From a checkpoint of a small transformer trained on Wikipedia.
Architecture: LayerNorm before each block, biases, tied embeddings.
Each number is 50 + 10 x the weight over its row's rms, rounded and kept within 0 to 99. Layers, rows and columns count from 0. The size before them is the row's rms in percent of the matrix's.

# v: layer 4 attention value, 384x384, rms 0.0277, rows 299-335, columns 48-95
# o: layer 4 attention output (transposed), 384x384, rms 0.077, rows 299-335, columns 48-95
# q: layer 4 attention query, 384x384, rms 0.0374, rows 320-351, columns 48-95
# k: layer 4 attention key, 384x384, rms 0.031, rows 320-351, columns 48-95
v299 099:53 40 49 52 35 70 49 44 54 53 48 28 40 45 52 56 36 49 32 59 35 49 54 54 61 61 51 63 55 44 57 64 37 39 48 36 47 43 51 56 45 59 54 44 55 75 58 64
o299 099:52 61 49 51 48 39 44 71 50 54 54 63 41 54 67 40 43 38 52 72 53 51 41 58 44 36 55 64 45 34 40 59 58 56 47 49 42 58 49 61 50 37 36 49 48 49 54 40
v300 100:46 38 44 49 54 63 44 53 49 55 44 63 61 53 40 60 60 43 53 61 55 42 57 42 39 37 52 44 57 54 59 40 53 52 56 71 73 53 60 65 59 30 74 47 53 33 45 50
o300 116:43 53 64 53 45 48 38 65 44 70 41 33 62 43 33 54 40 43 50 40 42 61 37 49 59 48 30 51 53 59 53 44 52 63 42 39 35 39 37 41 43 46 48 37 26 58 46 21
v301 104:39 39 48 35 76 46 38 47 54 64 37 59 54 44 47 57 42 69 56 51 73 50 39 40 53 61 43 38 69 32 62 40 47 53 48 37 59 31 42 46 37 55 49 56 50 67 55 57
o301 090:51 60 47 71 40 60 49 56 51 49 51 48 57 58 35 47 51 44 54 45 36 55 55 36 43 62 35 60 33 64 41 53 46 31 48 58 45 56 49 70 45 39 71 49 56 54 42 46
v302 094:41 41 58 30 49 61 49 43 37 40 63 28 62 61 54 29 42 59 46 63 38 45 35 43 50 56 51 40 51 40 55 27 36 57 67 53 45 49 55 35 59 52 66 63 40 39 48 43
o302 078:71 62 48 51 36 48 34 81 43 68 49 49 35 42 49 58 53 42 61 44 50 43 50 70 26 57 38 57 59 70 35 64 56 46 39 29 44 54 35 66 45 65 56 48 51 56 56 40
v303 105:48 45 42 41 53 59 52 44 16 56 56 49 44 41 42 41 62 47 74 50 68 61 60 56 44 54 62 50 71 48 39 46 55 46 79 52 44 53 52 52 55 51 37 42 65 33 50 60
o303 102:65 51 45 37 71 40 36 61 67 33 54 46 64 62 39 51 47 54 39 39 56 51 59 55 50 58 39 56 55 33 63 45 42 39 34 36 56 55 48 48 54 30 49 51 44 66 30 54
v304 099:47 41 45 41 52 69 45 62 67 39 63 56 37 61 45 27 52 69 42 45 55 65 31 54 53 56 52 56 49 59 68 32 74 41 34 48 63 34 54 48 42 48 57 52 73 44 47 45
o304 115:52 56 52 56 49 38 50 33 55 66 52 41 61 37 51 61 58 40 57 56 55 46 60 43 53 46 40 25 45 32 44 60 42 56 65 56 42 57 42 51 57 54 49 47 41 47 46 38
v305 105:53 63 66 48 35 38 51 40 68 55 50 51 46 48 58 56 61 34 44 76 29 53 39 51 43 43 52 51 32 52 46 58 54 42 43 41 33 31 45 46 46 55 51 34 50 60 48 52
o305 105:54 36 47 63 46 58 41 63 38 32 46 56 47 57 46 50 45 55 57 39 39 56 72 54 41 58 55 47 52 49 46 64 57 46 62 60 51 50 50 56 67 60 57 50 45 38 46 51
v306 100:46 65 42 41 37 48 52 54 34 38 49 34 67 46 56 35 48 41 37 56 75 47 63 47 49 65 40 45 59 36 61 67 56 61 58 61 36 44 65 46 49 49 17 43 46 63 62 60
o306 096:43 50 49 54 43 50 41 41 54 55 41 64 17 62 41 54 60 46 61 54 41 49 38 65 48 36 64 44 46 72 32 57 51 46 38 60 56 64 36 50 47 46 77 52 66 41 37 64
v307 106:50 38 48 55 46 45 47 50 58 47 53 46 56 47 46 47 54 60 48 53 57 61 35 40 51 48 58 53 44 42 46 49 61 33 46 46 57 67 41 51 43 53 54 42 48 53 57 52
o307 105:37 50 47 40 56 55 43 45 49 58 40 56 43 55 57 50 42 37 56 57 56 42 50 56 51 65 37 66 44 63 46 52 47 46 52 48 55 40 55 55 34 48 34 57 70 44 62 36
v308 103:52 56 45 61 32 44 43 51 51 55 49 63 41 47 63 42 62 50 61 50 39 51 45 49 37 46 44 47 50 48 43 46 38 56 41 45 43 57 68 34 29 43 40 45 66 52 39 56
o308 095:45 39 54 64 51 47 48 55 63 40 65 54 34 49 51 54 55 49 66 52 37 67 31 67 66 60 62 36 27 50 63 47 46 24 51 65 67 63 37 62 46 59 51 46 36 45 34 54
v309 102:40 50 47 63 53 28 45 56 40 49 60 53 44 34 48 67 53 47 90 59 44 30 63 51 48 56 42 63 53 43 57 43 48 48 60 63 62 69 36 36 41 43 63 52 49 26 35 51
o309 107:48 54 85 33 56 43 44 39 47 61 50 56 61 49 69 43 44 41 34 53 59 62 47 55 48 45 47 46 41 48 66 51 57 43 53 50 39 36 56 52 51 62 48 45 47 68 56 48
v310 097:45 51 40 22 75 69 54 45 41 40 45 64 48 61 55 38 57 47 59 55 47 41 58 54 46 47 44 45 65 53 50 29 59 72 49 57 52 49 51 61 37 49 51 63 45 23 45 38
o310 101:57 55 60 55 44 49 29 66 45 61 54 47 67 32 37 63 50 52 55 57 57 61 53 31 42 45 42 60 40 41 69 62 61 21 49 55 37 40 51 35 50 61 43 46 44 53 47 67
v311 094:47 45 41 47 54 79 65 37 55 44 62 58 23 59 57 45 33 46 42 43 55 53 43 45 39 49 40 46 49 55 54 53 53 56 39 45 35 48 52 40 42 51 50 26 37 32 45 48
o311 105:51 35 53 61 40 39 35 52 59 62 28 53 59 45 45 50 72 47 39 43 50 53 65 48 39 58 69 29 59 43 37 60 48 49 45 50 60 61 49 48 57 61 51 78 42 48 49 48
v312 102:58 49 38 32 51 56 48 55 49 42 52 53 43 49 38 56 39 62 34 60 63 44 63 55 42 50 25 41 62 46 53 38 65 55 60 48 40 44 35 27 43 43 52 51 57 52 55 48
o312 106:42 47 52 61 50 47 52 39 32 62 43 55 48 59 52 48 64 46 54 48 38 47 47 50 49 51 61 83 44 54 42 60 39 50 59 46 46 61 44 58 42 62 60 44 69 54 39 55
v313 099:51 44 37 36 43 37 51 58 34 51 51 56 68 53 62 55 41 54 74 48 43 52 75 47 40 45 53 45 39 52 46 56 51 60 40 68 48 51 55 53 42 57 31 59 41 45 26 54
o313 107:46 55 55 58 47 50 58 49 52 52 54 36 28 45 43 45 46 52 31 37 62 73 47 37 44 61 53 55 55 19 86 58 32 41 36 36 61 42 56 44 67 42 52 54 67 58 60 58
v314 091:52 48 50 45 43 56 43 57 32 57 53 33 39 52 53 52 56 56 67 59 71 44 58 51 52 47 58 50 37 47 58 57 52 52 48 50 39 57 34 42 56 60 56 62 36 50 18 39
o314 110:67 52 55 36 62 53 45 57 66 30 45 70 44 60 39 43 39 40 52 41 43 53 43 63 58 62 53 48 37 52 43 30 53 44 56 51 67 42 71 63 30 36 45 39 59 53 51 69
v315 103:52 53 44 57 32 60 44 49 46 44 65 35 56 58 40 33 52 40 35 48 60 41 65 49 56 52 39 53 54 51 48 44 27 56 58 49 55 60 61 43 43 60 82 51 41 36 70 70
o315 118:53 49 60 40 51 39 57 67 43 76 35 51 42 54 65 55 63 50 53 33 54 53 43 47 48 56 66 43 51 64 51 46 46 43 53 53 49 59 33 57 59 44 51 51 55 56 57 35
v316 106:44 56 45 58 31 66 68 51 38 48 35 48 45 56 53 40 40 62 19 60 82 44 56 54 32 48 57 30 63 49 56 54 50 41 38 50 46 53 60 36 48 50 33 53 61 53 53 48
o316 090:41 49 42 33 56 41 39 24 51 80 50 66 49 49 50 52 62 51 52 37 42 44 46 51 41 44 37 65 49 31 43 41 49 50 54 62 64 47 53 46 52 41 50 44 47 53 59 53
v317 103:45 58 62 59 53 62 38 70 63 50 45 42 56 53 55 51 47 47 65 48 49 49 56 52 50 44 45 41 45 56 52 67 46 48 42 63 55 43 54 44 59 48 57 52 37 31 46 44
o317 112:65 41 40 54 48 48 70 43 52 49 59 45 59 63 52 51 39 39 45 42 35 46 53 49 62 57 53 41 47 84 39 51 51 38 43 40 36 67 51 55 53 56 48 45 56 50 56 70
v318 096:59 45 50 56 53 42 42 58 43 47 59 62 42 58 40 56 62 63 64 52 47 67 32 40 54 52 39 57 57 55 48 48 47 50 56 46 65 58 55 50 54 60 41 37 43 52 34 69
o318 111:54 60 46 50 43 53 54 49 72 34 53 30 43 48 61 53 45 43 63 58 64 46 63 40 70 60 50 40 47 45 53 50 62 60 57 48 40 56 38 55 35 64 43 53 56 50 56 52
v319 104:63 45 44 43 52 59 68 44 57 65 51 42 71 51 43 47 58 73 71 62 47 65 68 53 44 56 21 49 66 41 40 64 43 42 26 50 51 49 35 43 51 56 29 52 68 53 43 40
o319 123:49 52 56 51 36 30 37 73 41 41 59 47 28 33 59 57 39 54 53 56 58 59 46 48 52 34 78 62 21 63 61 48 50 48 56 49 52 51 64 49 53 54 69 49 35 48 59 53
q320 079:77 63 39 55 48 50 53 31 52 41 46 46 58 64 64 46 58 26 45 47 57 48 41 40 46 45 42 31 54 53 41 51 64 59 50 61 64 50 48 55 22 56 49 72 68 52 59 41
k320 104:40 48 41 61 54 40 74 39 55 25 39 53 46 44 56 57 54 54 66 57 44 50 52 50 38 62 63 59 60 48 49 56 63 60 49 51 42 27 51 51 19 66 54 68 72 54 58 47
q321 073:49 51 25 59 40 57 56 46 48 63 49 49 63 43 62 46 48 51 50 40 46 33 46 46 49 50 60 47 45 41 43 61 57 58 44 50 53 42 51 51 56 51 51 19 43 51 47 42
k321 086:34 41 40 38 43 41 55 81 61 47 46 49 42 44 43 47 41 53 57 70 57 66 48 57 50 61 38 67 47 54 28 49 61 49 62 53 56 40 63 41 58 56 52 34 62 61 27 38
q322 069:53 58 47 61 51 55 53 49 50 45 69 75 29 66 58 38 27 51 68 56 47 39 46 48 48 52 27 37 47 22 60 40 34 35 52 32 54 46 52 39 55 54 35 43 52 30 48 53
k322 098:56 73 50 58 41 44 47 68 40 42 66 38 40 49 45 61 30 57 70 52 42 51 53 50 51 48 48 59 46 43 36 62 38 43 51 54 43 42 60 59 58 56 65 52 51 46 68 59
q323 083:47 59 51 62 60 40 59 51 47 46 40 59 52 56 48 52 47 57 38 48 46 43 59 40 55 51 40 67 53 36 47 38 52 61 41 35 35 60 55 55 55 64 65 48 64 58 55 54
k323 097:57 39 40 61 37 38 50 40 44 44 58 55 57 55 31 54 17 29 44 40 49 59 56 47 52 45 69 51 38 47 33 43 52 33 52 38 38 43 56 63 34 39 27 33 61 51 59 57
q324 068:40 61 55 40 58 59 44 45 57 33 51 50 53 43 71 54 47 53 58 56 54 86 43 44 65 54 37 52 53 75 55 55 56 37 50 68 52 45 55 43 57 41 42 52 43 36 65 60
k324 086:50 46 57 41 34 49 46 52 39 35 67 40 50 68 48 57 54 41 55 31 50 48 51 46 59 50 59 42 44 39 70 59 51 40 39 67 49 56 39 48 54 33 47 34 55 50 65 45
q325 090:62 58 54 46 49 59 62 56 41 67 67 59 49 47 56 54 61 40 52 42 60 60 53 60 51 44 48 44 39 40 58 59 71 44 57 73 46 49 53 54 50 47 55 48 52 51 53 70
k325 108:37 41 39 46 45 49 41 57 41 52 63 38 50 43 45 75 64 51 59 62 45 65 52 57 61 51 45 41 46 61 46 55 61 48 54 54 41 47 55 40 58 60 55 52 54 50 39 60
q326 072:34 37 61 58 50 57 53 34 48 54 29 55 52 66 55 44 45 62 48 59 48 43 53 65 64 54 34 62 21 58 34 38 29 61 43 63 53 59 46 59 33 36 70 40 39 51 43 37
k326 082:53 56 54 54 58 48 44 45 49 45 31 52 56 54 63 56 51 53 46 52 51 40 67 61 59 70 39 45 49 61 53 41 37 36 59 50 48 34 49 44 57 62 59 47 52 55 46 62
q327 081:39 43 59 51 68 67 63 62 54 38 41 53 39 44 18 48 71 43 56 52 49 57 50 45 57 67 55 45 53 49 40 66 65 57 30 45 58 43 44 61 48 51 57 40 48 59 58 51
k327 107:51 58 49 61 58 52 45 50 53 43 33 41 65 41 53 67 44 48 50 46 55 46 50 41 52 37 39 43 53 47 28 54 42 60 52 58 64 70 49 36 51 46 57 48 59 54 45 46
q328 069:53 51 40 83 49 42 41 58 58 61 69 57 49 59 75 61 55 38 58 53 64 56 51 58 46 46 37 66 58 55 42 56 52 57 50 42 58 54 48 46 53 51 34 43 55 43 49 55
k328 084:64 62 48 58 45 52 46 50 47 45 53 47 43 60 32 51 50 62 56 42 60 58 60 51 67 43 66 42 69 37 58 60 56 47 50 47 57 54 47 48 54 61 49 18 71 44 36 68
q329 076:55 37 43 47 48 44 53 40 45 65 51 45 42 46 31 55 43 42 57 43 42 36 55 52 44 54 57 42 44 57 44 55 61 43 30 46 48 58 27 63 57 47 54 43 45 42 29 45
k329 098:44 38 55 40 50 56 39 48 42 53 57 49 47 33 48 48 93 54 54 55 56 54 47 46 56 43 54 57 53 41 65 60 58 63 67 52 65 59 58 80 79 54 44 42 36 41 52 36
q330 093:41 29 50 44 48 32 33 37 66 57 38 43 61 36 49 53 69 49 55 48 49 47 40 58 58 29 46 41 53 41 59 54 42 27 63 56 55 54 57 28 62 40 41 53 49 53 49 45
k330 106:59 35 41 59 49 44 39 53 32 62 24 46 46 27 59 43 80 52 45 60 51 55 59 55 50 44 64 57 49 61 68 54 36 38 42 39 39 57 46 51 44 41 59 63 42 56 59 24
q331 090:66 66 39 61 62 55 41 55 48 31 48 39 50 39 38 16 60 45 49 36 63 61 56 47 47 58 58 55 57 39 58 45 65 20 66 54 50 41 55 50 57 40 53 50 33 60 35 48
k331 096:40 41 33 59 49 48 52 38 56 52 57 44 59 56 42 49 55 47 56 58 50 51 45 47 51 55 45 52 60 50 63 55 67 41 49 46 42 46 68 54 51 38 57 50 64 53 51 50
q332 085:66 51 52 51 40 69 40 48 62 70 50 59 43 50 37 32 39 37 37 50 61 43 50 38 52 55 52 40 51 67 25 45 43 50 46 46 55 43 36 47 35 48 41 51 50 30 48 61
k332 096:56 30 60 51 50 41 39 48 46 65 53 56 62 50 42 39 82 53 56 59 48 42 53 49 42 08 37 60 47 49 63 54 53 42 64 54 69 61 52 75 51 49 59 60 53 38 62 58
q333 062:54 45 38 44 29 45 35 36 58 53 46 49 54 44 54 55 47 49 51 43 47 70 37 85 41 44 36 48 33 49 49 39 57 52 52 41 59 49 40 41 28 51 61 66 59 49 39 44
k333 081:68 62 64 52 54 53 47 54 50 41 60 43 44 52 65 57 36 57 46 54 44 64 50 59 40 46 60 51 44 46 50 38 45 46 68 56 33 59 52 61 50 50 63 32 45 52 38 45
q334 070:55 56 51 58 55 22 42 38 48 50 56 52 44 57 61 64 61 28 55 65 46 52 52 51 43 54 66 43 42 38 71 48 51 56 52 64 60 41 69 65 40 58 55 60 54 42 54 55
k334 094:53 37 46 42 61 49 50 54 72 54 56 53 55 51 64 43 57 39 49 51 66 44 52 69 53 47 48 46 44 47 57 58 45 47 40 57 33 59 49 44 47 51 42 43 36 46 59 37
q335 084:45 40 52 51 39 66 50 43 44 38 39 45 50 40 50 51 31 59 51 50 60 31 55 44 46 55 56 54 50 62 64 54 46 30 50 62 54 52 37 49 50 67 54 47 38 46 37 48
k335 101:62 54 50 39 38 46 67 56 45 48 43 48 44 44 59 51 62 62 62 53 50 56 51 49 52 47 42 51 43 64 65 32 75 50 46 61 40 45 71 46 53 54 47 49 34 45 38 51
q336 067:74 58 46 46 41 51 41 44 66 64 52 43 51 72 58 43 65 46 34 50 40 49 46 41 55 46 47 60 50 53 55 55 60 49 55 54 46 54 47 30 38 55 62 59 59 61 46 52
k336 084:47 45 40 46 53 48 52 55 25 65 51 32 56 51 54 47 55 45 60 40 49 49 60 74 63 46 46 59 54 41 67 56 73 69 57 41 25 53 58 55 53 55 38 67 59 57 56 71
q337 082:56 67 51 64 47 55 50 61 42 35 38 38 41 46 54 51 29 49 46 57 59 52 57 57 48 62 45 54 38 51 32 27 45 61 56 70 65 23 47 51 47 43 58 44 60 48 56 52
k337 104:55 50 49 46 50 54 74 50 46 54 48 48 42 47 46 54 35 45 65 48 48 57 49 52 52 50 46 68 40 38 49 45 52 49 58 52 56 51 56 53 53 56 52 49 66 47 44 64
q338 067:52 61 56 50 63 55 38 58 40 60 54 44 50 48 76 59 53 68 49 65 54 75 47 80 24 41 75 52 54 42 65 59 59 55 60 58 58 43 57 62 62 55 57 45 59 59 56 52
k338 085:39 51 29 42 61 58 38 40 54 56 60 55 51 42 77 40 55 43 33 47 44 47 44 61 49 63 56 44 55 44 52 59 45 68 58 49 50 42 41 42 57 55 46 40 38 42 52 47
q339 073:46 41 44 51 42 44 68 60 46 45 35 55 57 37 61 50 38 45 41 77 34 79 54 62 39 54 30 54 51 46 47 42 55 42 31 43 62 38 46 55 57 53 47 73 45 58 40 30
k339 101:62 56 58 49 44 34 64 53 67 49 30 47 38 40 43 45 03 58 41 67 51 58 40 56 47 43 47 59 58 53 46 35 36 61 48 51 60 43 48 54 46 48 51 47 53 56 37 63
q340 084:38 36 39 55 37 57 71 49 49 57 42 56 47 48 47 44 56 47 57 40 51 58 55 54 20 46 51 59 25 51 43 40 43 80 51 50 48 40 56 59 68 46 42 59 56 75 58 61
k340 095:60 39 52 58 74 51 51 54 47 49 46 51 63 53 48 51 73 39 55 45 42 43 60 56 51 69 44 51 61 41 43 45 45 47 45 59 61 60 47 56 55 23 47 48 65 58 46 56
q341 076:59 53 39 58 43 45 46 46 42 55 52 65 47 39 52 65 44 44 59 43 52 45 60 35 33 68 40 54 39 52 48 72 37 39 45 50 40 51 47 40 40 40 45 58 58 36 37 61
k341 081:49 53 59 57 41 46 29 41 37 59 50 59 38 52 44 49 40 67 45 50 55 58 50 41 29 39 62 54 54 57 51 58 61 41 63 53 47 51 55 60 40 57 60 67 50 42 65 64
q342 086:56 67 54 68 62 57 49 53 47 39 38 60 47 40 42 47 67 45 40 60 48 55 33 48 50 68 53 44 48 47 51 49 55 52 56 40 35 33 47 58 45 61 60 61 60 47 53 47
k342 100:44 37 51 42 46 47 65 48 53 55 48 52 65 39 46 48 34 54 70 48 42 46 46 49 41 24 52 45 34 48 70 28 53 56 45 49 36 48 49 41 60 47 39 39 54 54 45 52
q343 066:25 36 49 47 55 41 64 47 33 40 47 48 32 24 51 64 49 46 69 56 43 45 32 51 48 32 39 48 43 48 51 49 58 44 54 66 35 63 75 46 61 42 55 60 63 62 45 24
k343 094:55 54 36 42 52 49 61 56 55 32 40 52 59 51 51 34 47 55 49 61 50 43 66 55 51 54 37 47 57 59 51 61 48 51 43 47 58 49 40 48 45 44 47 40 48 46 50 36
q344 076:33 70 54 67 62 41 50 50 54 41 57 54 39 47 72 43 61 57 46 51 57 69 57 41 55 64 59 49 55 49 49 63 52 41 76 35 57 36 43 47 31 48 56 65 66 34 66 56
k344 098:43 47 68 52 71 32 63 47 65 52 49 47 50 62 42 43 55 54 54 66 36 52 43 38 51 50 66 42 47 54 29 51 47 54 55 51 51 39 54 49 61 52 57 53 41 38 26 54
q345 082:54 57 56 33 48 35 56 53 45 44 62 53 55 50 28 54 32 56 65 37 58 35 51 51 40 54 54 36 53 44 34 54 36 60 59 67 42 42 48 59 46 41 48 64 54 47 44 63
k345 103:57 59 60 48 61 58 50 55 45 47 46 53 48 47 63 34 43 38 49 60 49 45 55 50 47 58 63 34 48 42 60 66 52 52 63 39 51 51 45 56 51 62 54 65 49 60 52 62
q346 068:50 59 56 47 54 36 63 60 55 38 45 43 55 59 59 51 65 50 43 54 49 68 38 69 37 60 39 72 49 55 41 56 47 46 50 55 63 51 65 41 47 60 59 52 58 46 34 50
k346 092:61 36 60 63 37 53 39 48 32 43 54 45 49 55 66 42 42 34 58 68 58 45 49 54 50 64 57 45 40 47 46 53 46 44 45 46 47 43 45 53 42 55 32 60 56 54 52 46
q347 072:48 53 72 47 47 63 40 59 46 48 56 53 52 38 44 65 51 54 48 59 40 73 47 58 40 48 71 42 68 56 66 61 50 54 56 61 67 49 41 39 50 51 39 51 62 49 49 50
k347 096:39 59 64 62 61 47 44 57 45 55 44 30 62 47 50 44 37 50 54 52 34 48 56 52 46 49 32 59 41 48 64 65 58 58 47 50 63 43 47 47 28 39 45 50 54 44 62 39
q348 065:57 85 50 58 52 52 49 47 55 44 61 47 40 54 63 53 62 57 51 56 32 67 56 70 48 46 32 33 54 54 40 43 50 32 58 54 55 48 49 51 25 48 50 50 48 45 43 51
k348 080:55 61 54 42 56 41 31 43 44 37 61 55 45 66 55 50 27 52 46 52 51 50 29 39 55 34 60 40 52 56 57 49 41 36 37 57 23 43 55 47 52 48 53 60 52 45 62 42
q349 084:53 42 43 41 42 38 41 53 63 52 55 50 59 47 39 39 33 49 26 49 35 67 53 53 61 55 47 35 55 55 60 31 53 42 47 53 63 42 50 54 52 55 49 68 55 51 63 55
k349 102:57 43 68 40 48 52 46 44 41 45 47 54 55 50 52 60 30 54 36 50 48 45 60 53 53 52 56 43 48 44 74 68 39 49 56 39 49 64 44 59 49 41 65 76 41 54 44 50
q350 092:60 62 52 50 68 59 48 57 56 56 49 49 49 43 62 63 37 61 34 50 50 58 52 57 47 50 69 57 47 51 71 45 47 59 69 42 40 61 47 57 63 54 49 42 35 60 61 42
k350 101:48 61 48 45 44 58 52 46 76 57 36 51 55 42 56 44 32 49 49 48 44 58 39 46 48 52 36 39 61 55 82 45 48 46 51 53 57 65 59 55 45 61 51 32 49 53 51 36
q351 083:56 53 55 49 39 44 47 33 44 50 51 51 54 58 42 54 40 49 71 58 48 42 32 60 36 68 43 48 54 54 36 50 46 68 58 44 44 43 54 56 51 39 45 35 68 43 43 62
k351 099:60 42 46 42 48 58 34 42 56 44 54 73 53 56 28 29 47 26 43 45 45 47 56 59 54 43 45 33 44 50 63 50 38 47 47 53 48 58 51 44 37 45 31 49 61 59 31 62
v320 088:48 56 55 51 57 74 29 44 44 49 52 57 64 65 47 50 64 49 45 43 60 39 77 55 46 30 60 49 51 54 56 57 45 53 57 48 53 52 55 57 55 52 63 43 51 39 33 63
o320 086:52 48 44 52 60 48 59 58 49 45 38 40 47 36 50 54 50 61 47 51 42 65 59 65 59 62 40 31 39 70 42 40 54 40 44 52 49 69 41 45 55 49 39 48 56 57 63 48
v321 082:54 69 41 39 38 60 46 73 34 47 29 57 50 43 35 35 59 46 45 58 59 53 49 37 45 53 68 51 47 57 38 56 47 40 52 64 46 49 52 57 61 50 40 46 52 47 72 57
o321 079:46 45 53 45 51 61 50 33 46 48 71 42 51 55 37 66 64 45 26 34 44 53 55 60 55 56 33 35 76 55 55 56 69 60 45 37 50 56 36 46 41 57 39 55 51 61 60 52
v322 084:53 43 59 55 60 47 49 50 50 59 50 67 48 53 42 60 54 60 53 54 50 39 41 45 56 44 52 51 39 51 52 41 64 66 42 35 37 57 54 50 53 50 37 40 53 59 41 51
o322 084:58 57 53 43 35 53 50 59 35 57 52 50 52 53 70 39 48 41 33 51 60 53 47 52 23 50 51 58 52 38 52 63 45 40 53 60 49 41 51 47 54 65 41 46 60 49 51 53
v323 094:41 42 51 57 61 45 50 70 48 54 41 23 62 56 50 44 55 25 53 54 50 45 40 40 51 52 47 44 59 39 46 56 55 46 56 48 34 29 43 52 30 46 64 53 45 57 48 60
o323 064:45 55 44 55 45 45 57 43 50 56 50 51 54 45 61 46 41 57 47 51 56 66 60 50 71 63 58 52 31 51 60 38 42 47 46 48 43 50 61 42 61 41 40 49 53 34 52 44
v324 082:48 49 56 46 47 40 69 44 48 57 35 45 33 48 54 43 42 66 53 69 45 60 54 49 50 56 59 38 47 65 49 71 75 69 31 62 56 39 59 26 50 47 58 64 65 65 54 51
o324 075:49 45 56 48 47 61 26 48 62 31 61 52 46 49 61 72 48 41 49 36 47 41 39 43 39 49 48 54 49 59 44 38 42 41 49 56 54 58 37 60 63 64 55 52 36 42 47 50
v325 092:33 52 59 64 46 50 53 33 48 48 60 49 47 40 52 50 47 40 55 45 60 51 80 51 43 52 47 39 69 61 43 73 50 51 54 35 24 52 45 42 52 48 43 48 49 51 34 48
o325 067:57 59 52 44 60 50 34 52 50 61 46 63 55 37 33 39 55 54 48 46 40 53 36 70 37 44 74 63 47 57 53 29 47 55 63 56 54 45 60 59 43 46 45 38 43 57 47 45
v326 089:65 45 50 61 64 67 57 55 37 44 45 47 49 66 52 55 56 67 41 56 63 64 26 62 37 46 52 54 63 58 63 55 34 48 37 52 53 42 73 36 44 40 53 49 36 64 55 63
o326 085:54 57 40 48 45 41 47 40 67 39 48 58 41 41 50 64 48 46 48 47 60 35 63 48 64 56 57 65 55 51 44 32 45 58 57 55 54 44 35 69 46 64 47 46 47 35 37 51
v327 084:48 34 64 54 52 50 66 50 51 51 47 74 52 51 61 45 58 52 43 45 26 47 39 63 66 55 50 67 44 39 54 30 58 38 36 33 55 60 52 55 62 50 40 37 47 55 49 63
o327 074:45 61 45 41 49 45 42 51 46 40 55 51 32 49 24 57 47 44 66 54 65 45 64 26 38 44 45 46 55 61 47 61 45 63 43 59 56 51 52 46 43 39 53 51 66 42 48 54
v328 090:58 69 53 55 30 43 28 44 64 55 62 58 44 48 62 61 47 45 62 44 51 47 53 61 50 44 50 47 42 34 53 50 61 66 28 31 49 37 34 54 39 59 46 49 53 66 34 55
o328 072:40 49 51 63 57 54 53 48 29 44 42 44 52 47 39 60 45 53 49 49 57 44 54 49 54 53 50 53 64 59 55 50 60 51 51 66 51 57 68 64 45 41 53 53 44 58 63 47
v329 082:50 40 43 43 51 41 60 30 54 42 44 61 54 37 63 43 66 41 51 49 38 65 48 52 46 57 52 51 67 58 60 46 46 51 50 42 61 53 46 57 49 59 43 42 55 49 33 65
o329 087:44 58 57 43 50 71 45 63 49 46 47 59 45 64 43 56 35 45 44 48 49 32 51 44 60 34 45 26 38 55 55 48 39 55 46 60 43 42 58 38 43 60 47 50 51 35 57 50
v330 092:52 51 38 58 51 60 51 55 60 50 69 54 35 39 46 70 50 46 54 49 57 44 16 60 36 55 42 47 42 56 55 56 53 43 60 51 66 53 37 39 58 55 47 43 53 30 55 64
o330 070:47 53 58 41 54 45 54 55 32 49 27 27 68 63 56 43 46 51 54 53 52 48 53 31 60 61 61 52 82 33 51 60 56 58 50 43 48 57 67 65 43 51 42 41 66 58 45 50
v331 083:50 43 54 61 46 53 44 45 43 45 50 48 57 56 53 31 48 39 46 45 52 43 84 49 71 46 43 50 72 56 57 56 34 49 42 33 50 64 44 47 37 49 58 36 34 28 59 51
o331 075:49 68 53 54 62 46 49 45 42 55 50 52 40 40 44 50 66 37 39 58 38 79 42 46 45 63 52 43 39 30 41 42 46 38 57 49 49 37 50 54 57 50 47 62 53 60 47 55
v332 090:52 48 68 59 42 49 41 57 54 54 58 51 62 60 64 51 52 37 19 74 41 53 42 50 36 56 56 43 50 70 43 64 51 40 54 44 50 50 26 72 55 47 31 37 62 67 45 50
o332 066:50 48 32 38 45 54 50 41 50 52 49 61 47 31 57 55 41 46 65 35 67 34 44 37 82 40 58 39 43 45 64 35 45 52 33 59 48 65 66 40 43 56 67 64 31 54 48 54
v333 086:61 58 53 56 44 56 41 56 45 38 50 30 47 41 33 38 52 39 47 66 50 41 59 54 43 30 45 49 40 40 45 59 35 52 59 37 56 40 38 48 46 61 52 49 79 52 37 45
o333 068:41 44 43 40 49 45 54 55 78 53 45 54 56 52 58 72 54 60 36 47 44 60 55 60 52 65 43 49 63 52 53 39 52 51 42 54 49 52 55 52 67 53 41 47 30 51 60 47
v334 083:39 62 39 62 28 41 56 54 51 35 62 39 50 51 37 66 47 48 56 35 53 50 32 58 62 37 54 58 48 41 58 53 57 65 45 48 48 60 45 58 53 64 69 35 59 38 42 46
o334 068:74 38 36 57 50 55 47 39 46 51 43 52 60 46 62 28 46 53 42 51 61 34 44 46 69 47 35 51 69 55 45 50 60 52 52 41 51 51 53 40 43 41 32 50 46 68 59 61
v335 091:46 32 56 63 48 50 63 50 55 52 42 40 59 55 52 55 35 61 43 48 56 59 37 59 52 46 58 44 43 61 59 67 62 63 60 65 40 46 44 50 51 61 57 45 34 78 34 46
o335 064:49 38 46 59 58 41 27 57 35 67 53 62 46 45 42 33 48 45 56 50 44 43 52 49 46 54 41 73 38 45 63 41 43 37 57 44 36 35 62 39 47 56 41 48 54 28 64 49